Weights of a small GPT-style language model, trained from scratch on English Wikipedia: biases.
Each number is 128 + 24 x the weight over its row's rms, rounded and kept within 0 to 255. Layers, rows and columns count from 0. Numbers have three digits each. The size before them is the row's rms in percent of the matrix's.

# layer 9 MLP up, 2560x320, rms 0.152, rows 2528-2559, columns 0-79
094:107105140114127120108110147138110128132152113089129157126161126147138118141085074129128114136167129123099109117158142109157105136123140143090156110176138092150165109137112127093163124096136132107097098143107148083124112134173098119140133133
100:107116119104096157101155120098176163115096137117189163114138168162107158141135126158098151146160124155108157097121149109192133168152130111158139113142167163136149134178102131119146162110097131106147091137100128128128118135114097063122126137
088:087116084141139130108118133132151132106134133146119153146130125134140088142124123103135132141111157075168082126139103103128111110137138145092094139141129130098161154107125138105110142131132113110091141135095130137106122130096114129155106065
099:164152168135142183133111102098106117129117148123136103152177132122108119149105206111065114081080135138122159143119118080147108182136096140074096097068097107132175136090128121100133141088117090131138102111104124141155143164119178155116109140
097:125157142141136131109129093134163125138124093117131165108114151113088145119143112153134150149070160105128102109116131141126142112173104150098136149110147125150080111139122133127134150156087127157146143089135181161137137112125182127140131089
098:128116143144137127119087125149159106126107107116153172151088107137132152130090148116129126103154115176098118138127121098128127150101142116144164124123109158146116135109136116151136137134159171113112106146108131110120123143118106185104096146
102:175107118134148117113163125151158096144161100135151111124149134147123157157126095109134131076113131118085158130116162153143132094114104164143130125120102116111127140147138114136096171102099119100130134164101145149108090085138133167147151105
109:117181136137134100208147101119123112134120128113113141137119127144111141131121140127095114151145099156107134124150126130159118112157118092144149123114080117107137168162120101126124125113125134179093139093131082153127117126087135112082144132
123:159139124124173146111127150115157166138098113124138109115108102153117081139085093169124115146089127130168147105079106097177086134100126142153099144084102156147107152118109114125162142117142130143102132118126107150092119103125110112131112109
105:150118100140129113181140153125180110141153130121097139118143134137151096120130119128129138168135088081089125112092155118105153139146168088143141096133127131134116176160155155076101061139133123137160155133147163179158105102129150145090139110
088:136151131125136096164134135099086138124118137116087123120115101116103112122177132113116109139124172137101115121121093067146115086144119098113122117175110122115106152088129108103121173140133099101108160149127132104119087112134121127137159134
097:138115160113142125112134140104124083139121147147106095124151093153135162156159133132142111101128150159132137111117091124111126105138136168146111087140142108139114150132135107131152136139060096131108140106096122114137097156118173119154121127
100:158181139093159182065139159181068125166072162079161123113123156122113102152100127091148133109135116134113141128090125131145101165189120099105134130150166106133087174094122103150092157069145070136157129098130146123119169113125126136142116095
095:142118157138112127120151134156128145153121123136075124139137116130152108124092160149103126142137122131084121130099127105166129141157108141093107110155194107127155121114120147109125140112102171154107145117148118111150129119138103147139134086
090:139152191113161106150137108082123113091081127140141130152100170064146143098130152208130175126107109152115145134138130116120113117127098146093123146114083119123098140133130143127127097164115191078143111107124089131102132112137118126123134102
110:122104104155103142141117117151126147152135111153136114154132141108153127112115118170117142170115125153057156138103136081163130123095130151110156119094098109109183102167094095126110111114155147148148138116143148092172136131125100123101148133
094:119130128126141142141088063132155114149139152135153139137107136150103167134095150121127137137151140075131163111133166129171151102130110107150129157129113150123183129141090116126108101136159138106158097142131135150121172129097100149130147117
108:141134132137154121128124130151109108134100099096151161110129162149090103111112132132079125111136110173136138091142129162083193105115095126171091140125149135126147137164132106088090140148123164126097104133149100115142088115135156153120096170
095:104143112056148165188154134099111161123092126129164095127103090132125128102115118124168150126137111126113151110155102123131135120144153076125151124091104094131167119144156104111127158144137110116161137141114151152115128107096149135145123157
097:130112123163134126159141109125122123121127121098109144094131118141124121163133110105116113156123126133116105129118148135100199133150140141119147143105121141123125148126099146136109162149116138168127133099155135122076102165135141130145109126
100:127161136135107157098165158108127114096089138087078110111171157153153109099141089144117135101166151105111156136116144139079133163142111105160150184105126143081126102153140092091135125132106140159122131156123110071118147082151136129084087136
081:166138129131127157158082157090137129146153135150078121126089106151148116104161194181164109120140138112127132157167147138130096142137119145133130119129116091125122090135098101104109112127091140119068098119089084104129128085101171123102108108
116:149123077119111102114135122110107154170111104084143134171168164142137092143137102117160166125151150113094133105100120077137086154146133148113137132099166156092102144127101125107111111187123139126110168134132110134114129117139136138153128109
105:117146132152128091101117147147165156137093100088123120149114123137079138143154135119092127158101098126123123125060149129125110132133128111163155098117111171147097166150154141146100153112129179156092106128164167133092100154108108132135089128
102:158136126075112129169101132114154136121107160155142147098119141075063142126131137120140156117127146115100079158076073157132114126168114066163142127135106104156157112112098129099135113145167115135102124060140102050125141145184103150138133084
096:107167124130121125114139158144096144116136118159126103099139082134154118127114109148116151110158140144107103111077129129133119113091145100118104112188109151114162109139153068090134117141116109137151111143120104126132116147118112162119151124
099:128155142156120123106117129140131089123076133101135117158129112132146127116112137145127133144095123077141093114151168114125143118133170091152140176118140170110091161096141124070135132090146134098136156127160143100124098118118156132123102122
106:147170110057151117134099162111124133147162097158174111116109133185111116108127130108154139111102086171136115125150089153158141122143120124119153111137152132132143111153141145087127132141139110104161138111123102110149118124109135154127119066
098:109125155143107168113094087114184141120129104156110167147133149160127122141120106119102113164123131126130110145133144146125113164175149090159129081156137167139123116139157099086125138109146181127070119145102181108127147094152151122066150075
102:159103107128141128156164152146109099120144129135127152149114147123082090123114089108122103116056110156137101098130141095152155120145155118148118148155176167179117083115133114074095130126165104135101133123134119111147150137112156156140118137
098:113209136083180162117154120109170125106113150119101099154133175110103159097136117111096100124164141122099114126094112106109148148138117146111106151112112121151098136143155117156105093136165125141089144148132140131142145101091109128170102188
090:115124102149126087115122096145133154155090127090152192126099097162162176128121121115123097158118159141122150086140112175130090100102096104166128166119139150137127137139167095125122153145148141117183173079149119118102075153121080120134182132